config = dict(
    num_hidden_layers=22,
    hidden_size=160,
    num_attention_heads=2,
    vocab_size=2048,
    rope_fraction=1.0,
    qk_norm=False,
    tie_word_embeddings=False,
    init_std_o=0.0,
    beta1=0.95,
)
Each number is 500 + 25 x the weight over its row's rms, rounded and kept within 0 to 999. Layers, rows and columns count from 0. Numbers have three digits each. The size before them is the row's rms in percent of the matrix's.

# layer 6 MLP up, 640x160, rms 0.215, rows 371-414, columns 0-159
103:469542510539486493523509529506522499507499477530526529530481483524483542504451462506553504493519503554495508509540476518517527490486491499459515472500471502490486508532454536494479491493516507493480492467554506480497549463516476515492477492503515495498463500534503533473531481507483507487515524518566485470476523549539477507493465507513513490531490500470497470540495502538546518476555470465493531534489529473477484543547491517496501508481484518489484526532523483546515495533533481
084:520541476521511490496476511488508514514489499507491438508494547466498500491550519534468505513466485466483511497531495482514515503497502496467489509514534509526456482540493513509502497523524497524507477455460531527489509521505493547494486526458500488491493487497501477464534465488483523502514509491516480531540537509550481491539502522491566510534449508504517523509512515446493443514490448510478539475440492420496468525538515477513490518512508525516509495532488486528492507510526477
094:509555499489534429502489494495515528509539482511562496474522518547468479483502495504524453493542508471509468505525461503479464486525506519505485498493505447520506491499503500449441470511484465510556514500515475530485534511495504490532536448519482495508504502501501507473508503537494501524528482492535487536517509461514476527514472464500499514480502488518497446485501519550514521468487519488490516528489529464484522536525449535502459529479495483452508500547478496500527510477505500
122:489500514527460483505496473483479534531533502510524535503530525505488490490501506479460451483460500495466500506490505496531541477486491488489517461523496519513520519492472470501497483505501487436480507498481486490495496429499505522560527550477515520505478485517492451466464449522476444520514489497533505502473480490553442498503502504485496499486496491530487471544533507453499501531467543487456496508498440489511524470471537509508521514518530497478481453511453490515499513501488468
105:465462486512493514471479509480515473466504444494511470472500494549492464477546471529507505480530480531502486558468530483483457510494480496490497493527505520486448505528474536469512467509466536498533528485482488491482505515538493496478465522527531539453479494521522474522484570495503500483505495502556467467484528522460492550497483536532503543503497481510489485487527485492510531502520531510484470515524513487473476502461507465501541505492497449513516521497505472495542459490510485
083:508486526501498484471511489528536512504506491505480483494471480528474495507424522487522528486498437524480513514520489524481506464519517504482537522495471481501519510520533521468491487524533483527523507494497516484485501491500460522483516489466515525477515533500476499506542489525515503541497480468499459512508442516504491485457515527500526478523468459537466490528522500503494533500450552485487529520482486521482518537522486518516439499453454528470554442536496540499477525525468496
084:474549502495453471485477490519495496461528490489463474525530493523505493453530444535527507505431530499521525484509471513476514502552492468476528454479480479479498470535518510510506488522499504491532516497497503460520540521500522513442500501488467535480461511526498502490482494504487487526475505495492538542514502515506474482503444520508537519479484443550513488498517502502476514507516514515538469543525486501553457533460527514517549486508500512498524493466486470509519492477508478
098:516457503525514524471475490475490488503492507495453506459529517506491499502506524509487498489501493523509510472545505502530522475533544445468491503495462537548493527510507502512451503522474439503511464499510495508478504472475503452500521537482509504468514509520505443476529452497512525534508509499500489488467497514518547482503462510487515510518473524551481515489506529499504513508425486518524511514530448533501481557531542517476457521512497510492525513457489509559469484521518510
096:506550477475454515496523519450483499501507512493466506517528488473504473492540529454477516493543507523543527521514477505461528486518558477447541502496550540485529502498493502484499501490526507530498506470497547490495508511515518512477444512544481480483492503533492477460529512523511480524501511505496513530522494487518449482500499482520518534486501509523537476495476513537502539478483527471498481471495474510515527567511469458491539514497487491481516501447471453479477530464474512
107:513550513501527502487509491481473482522527521499499467490461546543472492512517542479505499499522502535513509528511510495510446475480522510479517494501522523456513478515490500445440464511506506491498494506481541506470478511532514521469492490531502556566527460523525526490495492487489529507489511463506482476480495533484519491473463552473500488480466508494538471460561498537481489474503489515467489473473491529529504518567472492504519509517481508474504495514532488478557520516463484
101:483536477536520528495555498524502495474518498521524496504451532506530475515524489486511500490462484508498470511463515493522454521484488481457473477520494530489463449512508479477492488512466487468490486492458517519476512487488531474523509471533509497459473522484534476486510505479500517471501521507516547452481520476485515544499564522541470495459476510536484463470506482456528486499495515523552476487528476505555511497500472521456506457478531487473518437489490477521489506500522497
080:471501466515500501477513538516470458494549526553478510492529471485464497482485510529525491496460507485518515490458464513515486456464480504521487486516536491449484545563451481483501494492527494472514543468507501487490509525491506483535507459471513528518501556508440525474494485489501493512504530501453489481495537531532502490478512519508513480492519511508502485498507497527485456465452502468467533481496528463511491492498533501525487477486480493479450522542467526474462497495456481
103:538490531538526473441492531519504489485513515503499484496490520579491509509506490492485506507506504474504492556504528459488513509526523527490534519492515483535496522470493498491479490482482534508485442488499520499481507504493547462465480509522494481459483498474511491538524474511521516530551503506499499524493528490473535545505534477494518568503488458544475487445513501484480504514491521532518475445513490515530481534543458531479510559518521528471500492502477523528492467497489469
078:511508469509512548496528525497514495500495545508487509482506488471524506514503465504487551489506544438520482492522548484466501474506484470528545500510522548527496462508505511546485500464479456512453509480482521501487492523528495472481509470537524470465499527536518561429499489482483499522466517499525500456469481498517446475487522530496500542462475515493510479474476513540542515486490511477489487504513518492504499530498550514525473489499517489479480551467498510496507518475459484
114:492512502507516476483533495460517490513493445479514474502497501530501563513497513543500531515477530512483529537507492506468469496477509536503480462493457475448500516476478538535500480569497484522522525499525519500488495483508474509475490488501517485478502495500480545509484511517432528492526487506473474501444473497511477502500486512474520474478498504541508498492496526485490501520422495493460491511501475496476493505471422524476506522470498498503432469506495457471538507455488517
111:517488516468456485524533485501528480446479463531522515499501521439501483459482511472495477499510526520505517483496483520491473513502528515514457521482461492503544519529510449498440491493519499472482529492477506466495513527477485482467449481570473520520484465473469512500481498498499483527503523516485533436500526514511508469494536513485473466547542516542481499465477517511503478508511552516480511520483524495527491467463506457534508506465501522495492506511493523513528447513520492
076:529458514551438488490487535508464477504531481543541545495541505454459484476454504556511541513468529482516507488489538468439468467519502499537471498520537519525517472496509511489519500503512478483511491485519510508501482491519481514488489482504505501458450509498499517453488494499493512473513474501467485490471529492485511504533500508466502511432485459500536497528459502479492472515505497466509510483450516515467515476475529486502502485504468461478510492510467483528485549483535490
096:476492494508495468517517521525493480521498490493514461500580546511509453500519530471528506486521470514499516492487449456523510481516497505509506484515497448482516513487522517513466486554551518460496499545485484529462478502498521487503480524500490501548485528460544481473488509502539479521505496484508475514514457447486486526516478491524504524487446508528473502444497517509523538518493522496448501520496498471448497518511561470502494453514525500518483502548518493540491493490487490
080:496466502468495497487457495483468514492530545508530492479523586513501510478494550516491520489475516472479466530515475498486495468548525553510527462536486494479492497520481512501520487487465479483517492543515441503522476493541538464480509512497546542528505496534523477508510533503506492524513531487512476458511549468447497493498477488505488466490489451538503465494475460510505488500469527514479512533513512498533520522494515495471479503476509506501473470528477490477549481481461487
122:509531483482472455513512449459484469479490505505481494530495517521457507507540496539476500518503480473514520541536529491466503493477447488571502504548512549488539512477534511495492509525468527482535521478502465506480479491541499513470500536472528483541482469515470533511527522469494512489481514494487492485513467494466500472498496470499498478514476497516482478542553495526494508466478520525494466505509509524539512538529490500516488541486468499501496473487490436497550451534489498
098:487517538499513516533512552546503496487490508515481501531525497460510501444478522541536529499523477457536507523464478434546535522524515532469485491511509472516490513483472494493486535465475504470493534509471497541496503498508485523479473508487474504495516530540501472471475507524516492494541463484480503527492485461523481526467490460483474509493476525537522523509498526451530481484496503482472539523456478507525472496516500478442477528545477457469479523464514501502502492532501476
104:488500474517503504489513519509527494506466520529533541527493494497494490476483534486520538522514557532494475475479525560500461515487482501515511476527506460495496573521478497461528470491487499505442525495550500497458468512507460506466488538535471511491475478496497506516483516499517489519504466457478512447469486488540501521489502502458498505490511476504521454530527504485519521487549526480506483474495492463470459463549480500504469522523539553470511491453493526488509527494512513
107:497508504481454536498541474496474555540504519514499440481451518555529468496477495504543512508471526497495495528473541497545452509477515542462507494489492512487498534485487488469510544503461495499529500472478498557491501522535520477493519490466509478498517499480465523511489524506490507546529478487503511468512497484499451500503566474480504505500485540501496520479490518451476478513479522517459529454506481482539498518505443473497509469512491508530517522508483519538511461526481499
072:510512490531500506566472489519471499471512541500492489479506520458501493491493518495480496523522512495481515533512507508517494502505526482472478490521515516494511529477506518527469511437519515540485547490502489479494529540494561527511437503522541517509511491478513539454479504490500521471543478491515535529480475544544495472516442488496485516559481457475500536527530503485458490487488530537529496512472457518521485557479508538517522486502524494510490527502520456497493487509458474
103:522498442508507494506486548481473491501495494541492522499506510504490480486496495475523504481481531498508512503461505499508505516555481520482467501540442520483496484516507469526474495501561523513484530477475491529438478522517499439499503481492490517519539490496498563489515555511479479472475508466533477448473491509489505493515457523575465502478500512464518518496466482463513497509502477493504529523471449511484510545530545536515527476483465508522511499484511527507484512464494472
105:483511510517485527513464470509513497523501520501495498478558519514507494554528532541494464564479511507472480522474503501483480484531482489472512480484477490496452479522482459518561492494488498479544522525488468484499532543521502494539540489513491525493522550467500522500488524541493525492531496521517520500494526500544492518469489544525474467554534524508489487512504513513482452449459510544505461433535487498500530529507535496504478506475547506498485498492508487492462492503509519
109:512513515528477497473545486525509507523498463521527497497508511530501562557482470547521503513511478561504502502473536494524501460520465445500558520519457519489511510488451517484527500490494497481483494510503493502526462514485497452522487478499462518507493534463506482492487473507498527474505516482485487532552512457502496511447500492489510510512533512496503483532497505471472500548483458502517458484515490469478482474520441532535490534475467479486488459478480493543536534504511500
094:482561491526475518517480477501515537530508473516495507511489527508469483487493481506499504476512492486513546509513481546494469531484512510510550547493534509512533423519483483508510509454459483506495539531494482544473507506488474451445471513472470498507544498492576503487514481511513484482495534480484534510497524506522485495475507488494478490525478495487463463476492476463481477458565480510531519502484487491515502502523492460474459522514460481471502554516519493532482503494488516
097:495509526472510484484507496486493478473496468498493501499513544490527478544493488524512542514488543508509510515491494490467523471491513496484522507497491458488470513508550541475477501516471526529489532497505535512455523543505503539478471529556477489506467504468426500472470537523498479465455518524480462450512516481476474450528471525457477532488525504468499505491557498452499503490535460499462509454524485496486511495483504516515464465511517497492518473467513487496501481458508466
104:466512511507509506529494503515489445470453483488511472479516486503508526497499495481506492502502490493487544500485513471498505474512490480452472439478497534465503539495531515515527545515534501483514550516556483448483504492512512508504517517543460486550507537464461517464508468527495516477499548473504443481484485468545506483513492506533476516483500532527451488515482506501454568492537513500515526480544503533509479474517521466522508475506490500517476490453481507513517471490503522
106:467502554505451514509469523490503474493498513505455516504529519486510562452514553515513495507417493520486490504511468486506509542516525523474505484532495481501465545498508554522496449481523528503554466466528472526510512507487486521503507500496465469453499501517494488470534499526513474485495499504504458542542518478501508505515491504489520484462492517520526440484507509517463504524473498490475488490483504508497464541486474458484527477512480493438490512459488495525509519494504467
094:530526500508490495496468524475516499471514458505508469536477512507483470473452503477521519500486512516474512529518538472507491494515488529509500505507535493509506528468489547544496478519465497481529467522526454489455464489524525510469541508485496503470490537516535494463523520536490515458439478471525442523487496471465514487502457538539469532504486511518515520475513530512498539533491486504495494533527529469503500479515470497531490500490475542512545517531537560535506518484528474
102:465554494488536485484539507523515473529508491509538473531510464477510480492516474508478512507505472515497531495495479541522484504501500469496492508492514479484509475466519462535537512492504460452547526499512466464534507519515528497480459486499447457519511462483498473473534486498492509510518471478480504514532501494519478522505471510504503468543480495493541507493503494505483504498536517499528552454497485531503476523469502483540455501424529528470460490538521468509508500516427476
116:513478498481495457476450506483490446514561528502483483509526489532510468443482493478505500545473437459490527495475492470534486541482498472545476478543471481506517511485510465509491498492477506537486521546505514509495506505467518470538498512504483499502523526508504515508514511507529496525506494543450483491500511514538468492495502537510462461507478489540501482475520473470508546460488513477488494487452526472528452523508531489494518499484537511501483468508525484512522571493470513
101:494521479523463505495549482503508467460530512484478507509458469492531483509489519470517450458525493474465483549483474522483539491504542504507449514426515501523492511521485505469532521537535514497517508515503491519504512549511500480497491505494484491494509509476512510485500518475529481520475490479545496475492522502506509528476484530525478478499518529498463475475539495506506496456522520486532524442480488511521469489498470468484517492504454464551518549526537582526496514488499478
106:520456514514495544477479499528529494524500483499509492489515545496485500485488490500512518490524568461479489503521522514488499509497458498488499500457517538516513504519523451554474523456515492479489477490511509523517496521489478533517490485503549500496491520490508489485510533526515515488448523502506460527498508466458520532454499512491424469440525454509485535482528467467515509484490476502526504503487496492543496464504556480522573469504531474490518502508487479486556493488488519
086:495513531542508473472537501520511470494464520513485522470504500554521508490478496443508492479489503469479485510465518492451535511538462506494515485500531460475501539468513492514496492464473549553496539490496482487508495547469491508496492516497479460517467474555496547476511494461513470481527492499540532491470460450462446494512498532495471492437509495488508501506481501467471492468504483519533488507500503520524484516514498474444511527461497479488491503541493464513539501478519500
106:490570527480488512506495479524471521522489485508508500493481530501545481488497473500493491509491499500479521468492490532520483515544495438515503484508522520497524522480557468532461498499456492484493487542539487452504486512514494488448507528527518510541503485525500471463502466519480506485477493466470511448503501530462444539537445503481497459566519498472519489511525502518518509519490487551504517462530504464532505494509519508473544480538513514509549510499529509508506492535496508
106:478531487508486480492482478504480557523510503505495519484516490543512484523468488494497479522464501509519483477518468522497470504503530470496509477518507478479496461543490495477527516448517502463537527531482519483474480513462542465488535511479506490486527496480532538487520514503491530481465470506458490476483552458527508492528466482524494481493529542517454512463502497507504503490511516536502517456520527464546502503468542531501559501478463512473544587520498511501515537493487515
085:478526518504555504489539456512540514557482462512508511516509476530529506469502482502481485478491507491503488526517550447498478505501473487490520485481517509465492483534472533506506483523474532526505539471474523494499490484486511549470458495461492511507556510499487495549503534518473496520517511536478502448425540509474500485445515491519489508467523481491493480534509513522500471528468458518523481480478501519506478522484545483519500538462540531506510497482469469523532486483476490
110:481528496487465494538530538474496514490512426556457519496537498511492453513491513476486538522506589512513476479460431475514545553528472512477479522466501516480521515493475497504477518540519541498527509514522502521499498500453544512514476472501459491512512506505532465502488515513508513514502489500505553495500507481514490512467530488496442533511532488502497548483504476499531522499514503488478500491509521497488506473510523525507483474463490494526450487474524501519496506490460493
096:500488518500507491552497464500484499501473528487497478496525498530524497488511519511459474504452470432518485513473507506514469510508501472439488446503498506539477499519528449515454520509506472506512519483465507522438542493501543494482518512492495530467496482553519532489494495488507502529506509520512492505485516498515459514529486497496514522483464485558489462503501490514460501460457504550492533462500484546531491515483465499443459518544464479526509521488472465515513525518491498
098:484454538479514520457491513486478535512518518543531476495509469512460454498473508502472561478525519538484509468488498493443510494503460499530486497497468525502530550518500487556508486469474495491471472521512492516499480470464556505526487472488516493482522504493533506488534466500508462523526515517521535468464488515575494528480495486542533494505486501513458486499492531473519540516510492512486506522498446492476498498544518520512505547512527474516500472536534517518507527475498483
087:487501495515515468491519500510483502535551504496537499472553520505491501488520499529505471501467473464527522470501481476536475480510458548469466462479519480518492496545509466502507536497530513490500562516482546445485493471462546457521522504504538510473476479487503442461543522503498456483496526506490483456484480481496518500495499532491503473477498481537504478506478529511496426463517470457531492476483501510469498463461521509503523489466496476481483480533503497482477493502498512
# layer 6 MLP down (transposed), 640x160, rms 0.21, rows 371-414, columns 0-159
118:480547516493521479546519521483476504529486488507527508547465493461493501457454468536507532471497547483472478508529478506481537516494468502466486468487513494468524554511509470476486474461491531499491441453505495512513541462509526545473488499521495471470457511501519523492510510514484508490491478468558484483465531484535509531514509503532490470476508514497499478524481513510520526513524466491509543497460518473528544566524525472498482505494483467489492550487503507503470496509498507
087:525484538472511498508543487531504481504487488467505490548477496547478511497467493477517510506510491460510484515533495511464478507480553504501514509477443492478533497469457494451489497482501533500494486550498523452496512448505482454460490492492510519492500489491496463532471564460476505536459449518481504455479550487498490474510444471526487513502512461514492487511486496514507515474491511463553472488521516549519502497501483501506491504501504492525470558479492475449490497475496514
094:469426468485494535493532500555491473459506530503430540533483489509490502506481532483500545487481451518493486525475521500516525520496464505500524481494490534506486524484507490556506511491513504506452469544497542461479498469507528500525472508515527533497507500498486489484493484505489479503506493568479498463495503563505522475505476502462513465498529475480495537499517489496497517569494485506485495512502482502534474464500561484468523467512512502517462514466504483492495521486484463
116:470502492486497532505485488463512488548514520469501448520494491494501489514512524499505496497500492499538463523468482517495482525526499534533490440504492450505480533527470484485553539530539490531521447540513497479500507496497466470480493494506486515507541484478490461511521512505533533536492494490504505515502495533458501467485546456455520489538519494518525498497464488474504497515513503505511510505488497519455502484497450499478569566461507512529565517521446487473483497521522504
103:543572489541525494506538485522472491472507519503503511530476502454558502478521523508494545488454473482526512501538522526510526506494519477487511530519482496508531498481503496502513508504519473505500457518501470486515510435485515485477519495471473478524512470506452536470505439508465519511485527507434487506509498496560495521496539486501502478530516453451482525542475490496482458484472491497484523453484532502496512519505504515490461450534513489533507487526484504528469506491483500
084:518498526515491525556431491483485465524484536510507478530497497494468497505522514454456534511516524477484459502529513542521497469492506473497514500470542543491493468522540459519484530485476501518535520494542480497493527528538498484518514467484512500499482532454515536495476460492524479501517487509504523495456481495470509511553483537496533508518497470538477475499464464520499478477509491480539500486491499466500472535494526515440505508483468458470535472467516536456498488474511498
085:546522525473507468513489455516530469507463540490533483511512565465484503514543538490506518455516500491470484512526501472528534519506482509491516531476498455525502516474514520535485511487543537506526503498498437492464497475505487503530491493466542485519550486456522500499483555485497492478541497482533514519513488520511466478479514501502490444511489511450527498512468510476499482504488502472491517468477483479478476447501480444468474512532509517509532473485529496530477487504542499
090:489519478502478525536487525526516503499474465495503507529498517453520523495529482474551497518491497489497462531490487515506441549482483493505537493527533504479518450502484492471544495494508528482522552503516507516505493518515507499539474480508497532470472453516492514511551528514516494505506495481505533513486501488454430515521529521496487490511516435435503509489473454507491499503531557524457492519470532483465483480505459475520514452489477507521474476519538496475497486461499478
092:475508493551564478485496529532502482468465543508512510489444492513476478486491467530484516493511485480426471497481534527513479501488472529545499498497489451492529520498496483480490549542480522501495524505503533514517523462492499490525531491481535522517460515493500532504509500513513507483448513514480518468488537531512535512504503545490530492522536523477473511463537497478527477494472456564447507528520534534462479479500538515537476480481519498494472507503511515499485493514488481
104:487492482499484497499508523525545519502487475496493467507495460474507520516496457477515541503476454499498508492496495514495535481494493480521474505455449498503513511533468462555509502472494476519527531483454529473512527487536507466496513511513525478427481536495478509449536486483502492484526497557506472464505489455509494505515510497495522481506558469515470514543429528530546505487485520541481511509486506530449494499493500534493515502520479460511490508544479498492501518500559498
097:504510522447509490495500514484500505520490503478431512461494472510458543500473492540482518483478467538455551460520483521473534526466521534529484492491497500461487549482526510520497492505558502494507511504535520514481536499492501500496490515490489519542513499523512503514486464497481470523500465474483526508558491506476459465525496491484527467506484525454499487503489499552476529542522506494460556556521519524473494494484495494486502527538480533512477545531515509489516520504453505
088:527544465498519512526527521542492526486491509504492471494566518509519525530524504527529482545520499472493481494525539497493513482504512493518446490504502519540496461502472487499509503523490514516508505474518501529509514499543458479486489459467491492505490490471526448528486505472524487473472475511502532456524463467536460498569483514456508462519462503521442490475548499495513500523492510495481507488461498545468546475517461546479509479496518535479511454510502465479499501485521513
102:490492507533499528565500510493500515531518491500541458481535480473525489513498514526517508481469498522485517501487511522475483504482470504457499474550487510504517535512508519500499471501533479507453557501474474528502496508493496546518532509505548530544537527526490455500514511482464519452455485459474502466511533513483468494518452537487514480505467497470517465539504459471537528501527505482507487578496500480465526511474520520542507477494508509541501518498530483527487491513541493
081:508563510504471503510536515538506487550520515465466494522500486498474495485534512497517492445535471476521497462468501495503489515507486494494532532504469482505497497476488464532499506500496505477509544485516505541479503484524516469506534515475507465475512458449471505532469494510495458510502499479483503471569469501528511515435522502470500460519515452512501516506466526483474464515477491517485466513525479488491537550471443502465475479476541528486479508531475497475517501510500555
106:508519496510486543467461534536462489481529508510528545547507496491525445473505528457505482488521473491542510490496474490485526511509492472532535519507486498533508510539506481474520510429484505508499472497476506517493522525480547474490491515490512504563525509491525523471518494503520453535509492467496486507556530479477491499486517525545510513478477508513463502484490464472438486486482523545513519502520490487509549518502550489530512461510510503479553541516495538482469492525504510
110:533487552491483570518493477444467473473534499521498487509517474497502532476480501471508526499506501524513470514547466477460516510516543521522485552494537557555538464488518491445498545523473525474527481509537503465499473493489483497491532540439508495530494479526503526545541488521548515526509512494465466480521495516497527508528475490479478498479514508480478494523488534498499485484524512497524491485508512469518489503479541534500489496503479509508441501521488522515509518492503483
082:507474502511514494550510497467477490499500523493490453493485510518496505501505473445495491494507486536515440501475482512483495501460471539471565507483526515517512480481467511521540493468466492502531515513475518477513510525482477503546501526482490510510529474498476458528510517523521501503499507528481515519521492471527463448502465471517510523559532463490432515494561539470463510453504517505496481533542518485483481497544528506472533524509455536523526526485506539501508482503500488
101:493558458469470541467471500517536541521490479511456553486487484502494505523508502538516464476478518485519485486540527533486502517472472507512471491499495531492519500492539547484458532453476470509491526466453472496512500497499478514523513535495506491470499476474509523453490463495470548517460490524478505519509505525514451467484526541484482525469456496485501512517491468479438478455489495495534499542521493541528498502504465506554515511495515482499476475490489509498498490474528511
086:483509460512546504514497438527530537539531479559493496507512484501514480513529439466523533520511515502542517491484496479492505506490540500464473500505484517484501499508549435463510497468488513528524550498469487470483532496459483459475457504489455512525472490535480516530531514515480496525504489496478496509494508507509527523511489487486499512488498499484505481476446498538486527500529486511508513483475476456521552539503469502516558472532493514486492526461511541494468512536535494
119:460522458484471450520478472467481527488496498495487488552507442503535528505503492520488453490477486481512487495483486479516458538484472461505510526544471495516448489472478496492476535428515486531489455515479480517521500479526504493518550509516504508536473515489476526474506492487500524509494520535496537511528476545484495494489519481459496483498488528509475498513529511524499448448552496502516491506520514513462486514514460497480474484504549491485502535518490537460479441498489499
094:510501488501495510471461483479506505498501498494502464481488516497491495542479492538454485552482516513493491498491500600490485498499474501515476500511491524475530487517540503487552518505507495525524471518474457480524533487437486498503548495502503514489477490528487507534479529490536512503478493504518501481490538445505519458502530520487467480493491535476485518504478467497503441507515513499511482518573523507482504455492460511488504530498539510465552459526524487511528532450515536
099:516480475531481492550495471484430514480502498493504494468502516484488493501506455488499477495497485520522535558478488453494541431497503498505483526474499516471482428521524452507464493528503516498520462501479494501547535509506573520493490497513515527527484507466503486526489481496443485475489498502512529518520524484465490440530504504534476506505532507522506514498500490510500475516516469502530482512506484467498477528483519478501489457476468469557499542495494495499496444491462495
106:493474478495536556507522489491486516433498496483472512492509561527523534542531517467510491488503511497463476502501517521481503487484466520485539525511506501529487473472484510488527439492510514554489456516490522503480549487487490565529498493534493502525518490465532486493502475480479523489476521514485505480512542504465520522527524506502503481505478496528475519499518495498435536555517443494487490484516539472500500517503515535473487494437509500475521479489461475503492476509547532
070:483549499508502487472536533475463534496519487486520495519483489516553491461505494518492511485482479466507499491512564480436477486481508517499488509504492494497503517467500494458486526515504458504479523512507483495510470505529544471485518513505519467519536545474509498500516476522530487504500504488460531427460440512514472508553499497512505486460502488531513489464497529488495533505516519470468504490508473538545471510465499489529522462494504504449501475520416508496511519470529524
109:520509481539468464518480524477500509541479480494525494502494507521489472489450470478480521502507467482511487462480519473493484494480470519478521496480514501543493504483543528506531509458489525520516496525472483521509517474463508542496482486529502539507500476454528468498526489510528537529499473516538485530511500538513475506465559498465516489447507495542537491519537472490488513509483525487473485485492480480527501454480462470522487543515545538498503484463527485484506517597515496
106:475507469508505529459492494472468471533509480484486519492486516492520512456473503511487561483500491521527528465513473514461515539516457510527518554481546505524534526510501488503510502474505482508455520522526505565486490440515503513489459469483497504497495481501483502546521516457466456473523533474525486504522518431476454484546495451480501497449482468468493496502489476453496497503506496509518485517477506475480483483489545501512508506504514489549470490507472479492494504447485491
099:478489502528503480482426548495502486470488512506477487475499505503534431414511503455491523511523528463467483530513488481500499563480473551506469504519512522523482502522520496502442499502508497507519490474544503490480531486513489540479520506477520453520496502506498520545500492534508460509487454484492501473450481494496503499536515501503466519482535469486511502494488486524492487491507544502525543499486489498551494543503532503453499478503482517494496539549511521467483474497493505
106:496455470549491517516532493468495484477478433489499538506430479502483511493493549524512498481495481486521539530495479481505561562544476490474474500487493471514502478499503560476528522505554485511485549498534481475493474497505531489548491467507492501460505495534493517496475531512502499455536494511531499526467451485532541505521481536495526497531498492520482493503476505497523502444498479485504512519518493485514462559495503484495483495501533531512474490501499513489475534503508473
096:513507482506470497567483525505517489475486557516520467484524507504518492490509537547540485493442511473490485487490484496494514505544493512452506468513502496490547490484490485583489501512535519508526492491480432534537473450540515494494510491515498496505487506511528521523547491509461517507547542479492510511491498481495510543509520527486508492502492491485530480516507486540554510523438483519491502529504527504522488497466528487484487531455516523499482508563499511461477471490497475
105:501518502527492453473501441510471523479506523509463496526520536477518505465519524492492522528498491478505494509514466471501490516498526562552532530550490491536510457469480494492505486431477483499484471467496495552528532511532484490513483531416501493464492522512535480516484481463471506509488484510486559511509485491477518530510497527493520491501507487487498525513529507511528493466457485528476524489513503538494526460478502500485502540495520477443498483535504459481500534530492508
091:501499478483542521495497488501484546529518457471558478503465470486479475534492496526493503509573499505488485485511507506511491494510474482518499510477505532528496460532502488455505514508492491502433527546435527492485482527542492485503512499480503511569533479489484512543468506518466516497486484517468535468474499574450491484487493489461496505516505491495491560534485517495535508479514496514527500513520483517466537476519517512519477521472541520514527506524473486456516492480508504
092:498534487550518535540533524529530516492515491517505528522498473487471530482501480529507463518501506520504430462506494511519500477490508467494509554512504510502478477504510480469525506483513525499478494488487569535534473475472479456521480550503523504550497477498497510518497493487514455535547516530523462491540508499488486525460487475522510514526526491464471513490486540506535467523504456492493525472526480518462502452485511563487501521480487475514507465514467480492480470498462531
108:538487542487457482539485494472524558496460476488491490505499487554510496514508470510521479508503516480476507516500488502513528503543481462501506519510475489513488477542494516487477504503536467503519484509466540544459472463436478525511470505512490541476504511485498519515481495509486528531505514509482506499482541492523544528497472499526538480521511536517499473517456576495521520497540508525482477498501501518462545512558467510476517470524520495470504551488495488451443489510496500
110:465462509509497499475480482500514496494520543478523507526469507513507458455519517498519452542492553496506517474490440511565524495484491506500526493519482491509520445497527502504470480471509512532479482524493466535519516538467539525475482548500497496478516518492488484515474492466506480484562491564482523456502477479493495515521492488474500470531496524488493471500481479441521453487563521510466493485501539510477477504476529466468503489474488500492517499522484480482488458505467518
114:534463477535488483530480513501509550518485512540511551532497483550534510513495518472510516499480467523484488563539461507513540475508485483497480504516482531482473527494504523478520516495484476526498524489476478499494505540533528498475463527517487486465512473483503532485513545519534501493504487421548513468518539484482492519518488528537478470497503506488470483482541531481520498486507525533522486443499535486518492523505522516525531497482484509548473537553495521472491504472467479
102:465486497443530478495500531501480485495505520499492539544517470477543491526483488547489510475472528542478488502496509518529469484530488493477468508525450455471457509486456502463512496543486511504525528477534511512496461508503507509488511496513426501508503512511510535496485484500536559502490488456489516496504498517568484519489481518514579484506505497452508498483477516503515522477526486497457519508516495502477493472510486484502485504510567528491471477546520468501513479502540464
091:489477509424503516516476502512493522469559519496479523479477502491501515541523534513479446521506433493516497548508482507517446453465492522508489530521484458496508489495517486542490518526486498489461489485528506510463540499490488491526532495496506497532520480467484505475486526493515520517508533488476517507488561506544556498483539459524515462503536507534477451474518480497524490517509472524498504488522466469521508504491534475479505543488526541495480487468514522505460532511495478
114:499473504493513484478524516465494431532499481505474490518480523526467434471457516472485542516555498566493525477503511536494530503508499516518550518504464510503524473480509508508484482499524510486485515501479503512486490472541540550491475445523511490494466496487529538506495533508448483497548527500503489466511494489488532502516471470526459471549500499470489554517523511506521493450485443517480503469484534501512465513479516475498519487504501461488531499506496507502501487453504499
097:554502481520521544493525533537523457484503500476523484480494513468487536498534537470503504494525471450491507531469538496470542526495518529491504498480489515488494525468447525495449494516478485526487468490541505496491534483513529532520514500506492500472527528534478486477504545472501498476526528472542535522490469588465515527482530504526473486504448493528528472499475496480510474495535518493472502508493486533451486502505491474503480506512520501535461487509520467493481480490507545
088:504475502525484521554502553525447498503494516513511518508473528455469502490492516485488516517518494512511537506464451497524502502520501515502512507508510556493506532494527516485507491509503495473504517532539522496490558535485498511514489518503501497482475467477533479488502510490527533495495480448500519565550474467558491501527513510526490451512464514548484478500507499496495532484524507491495508554489469457508546435512476496498473478501456464486482514557534535513484486525534519
103:487499474531540513500490454515458492507482511478535511499435539504546514497544500500491471451514437475513515553513531501473448475482521489516502492546514472509483472471501500473532482482502494512464521491481531510519517506563486511461512518478475528471455521454473514492533523484497486504483504524517464540514522487494530523526474528480496489473467529504487458520510552505484467514543536525495495526491469529479502520496485456471490506488501517493518527491488497503495479531538482
092:498525478498490503491476519517497508482529455489480510489488508478468492516500481468521514473524517518500495524519483497481504512464521536545504506501480494437507483479507532529519509551524510529474485514549499468561464532513493532500513443515513501548499522486483533523486510512505498472517520487479503518493463520454523515516512495512471486518558486443526571477515473509531533532494485500500500546522514438464486523494516532523542484469531517465483497485538532540496533499497501
097:514528448501476482507476494501483510483508463501488515528505525528537536484496508464498467522515508484518459517490502462553468472492514493514545535498511488504457481492532447479493482511525496506500475495479493506492512523474474517510510502506474481534472502496492542527483533499485499489473490491464519460516462500500499513472464517505450507472497491507481544535539499515454483528482517548501523528511535560500462454461518501482539518490434481477516507521558491492529435511520504
092:532481496542526510522500519490492464492444528492512417526501533506496484499514473464519487525504525541451470488459509499494486533493449473519486519504524466508566506514494539486504483488467480530537539528502531527526460513554503503489514467532482494558512501486506529538480509494496518522505509491460474498531502514496488494490510507551509512539532480462520507503492489514473549493527526510457495492490498497498530507502492511520492526564522483481490516515554469512511474514492497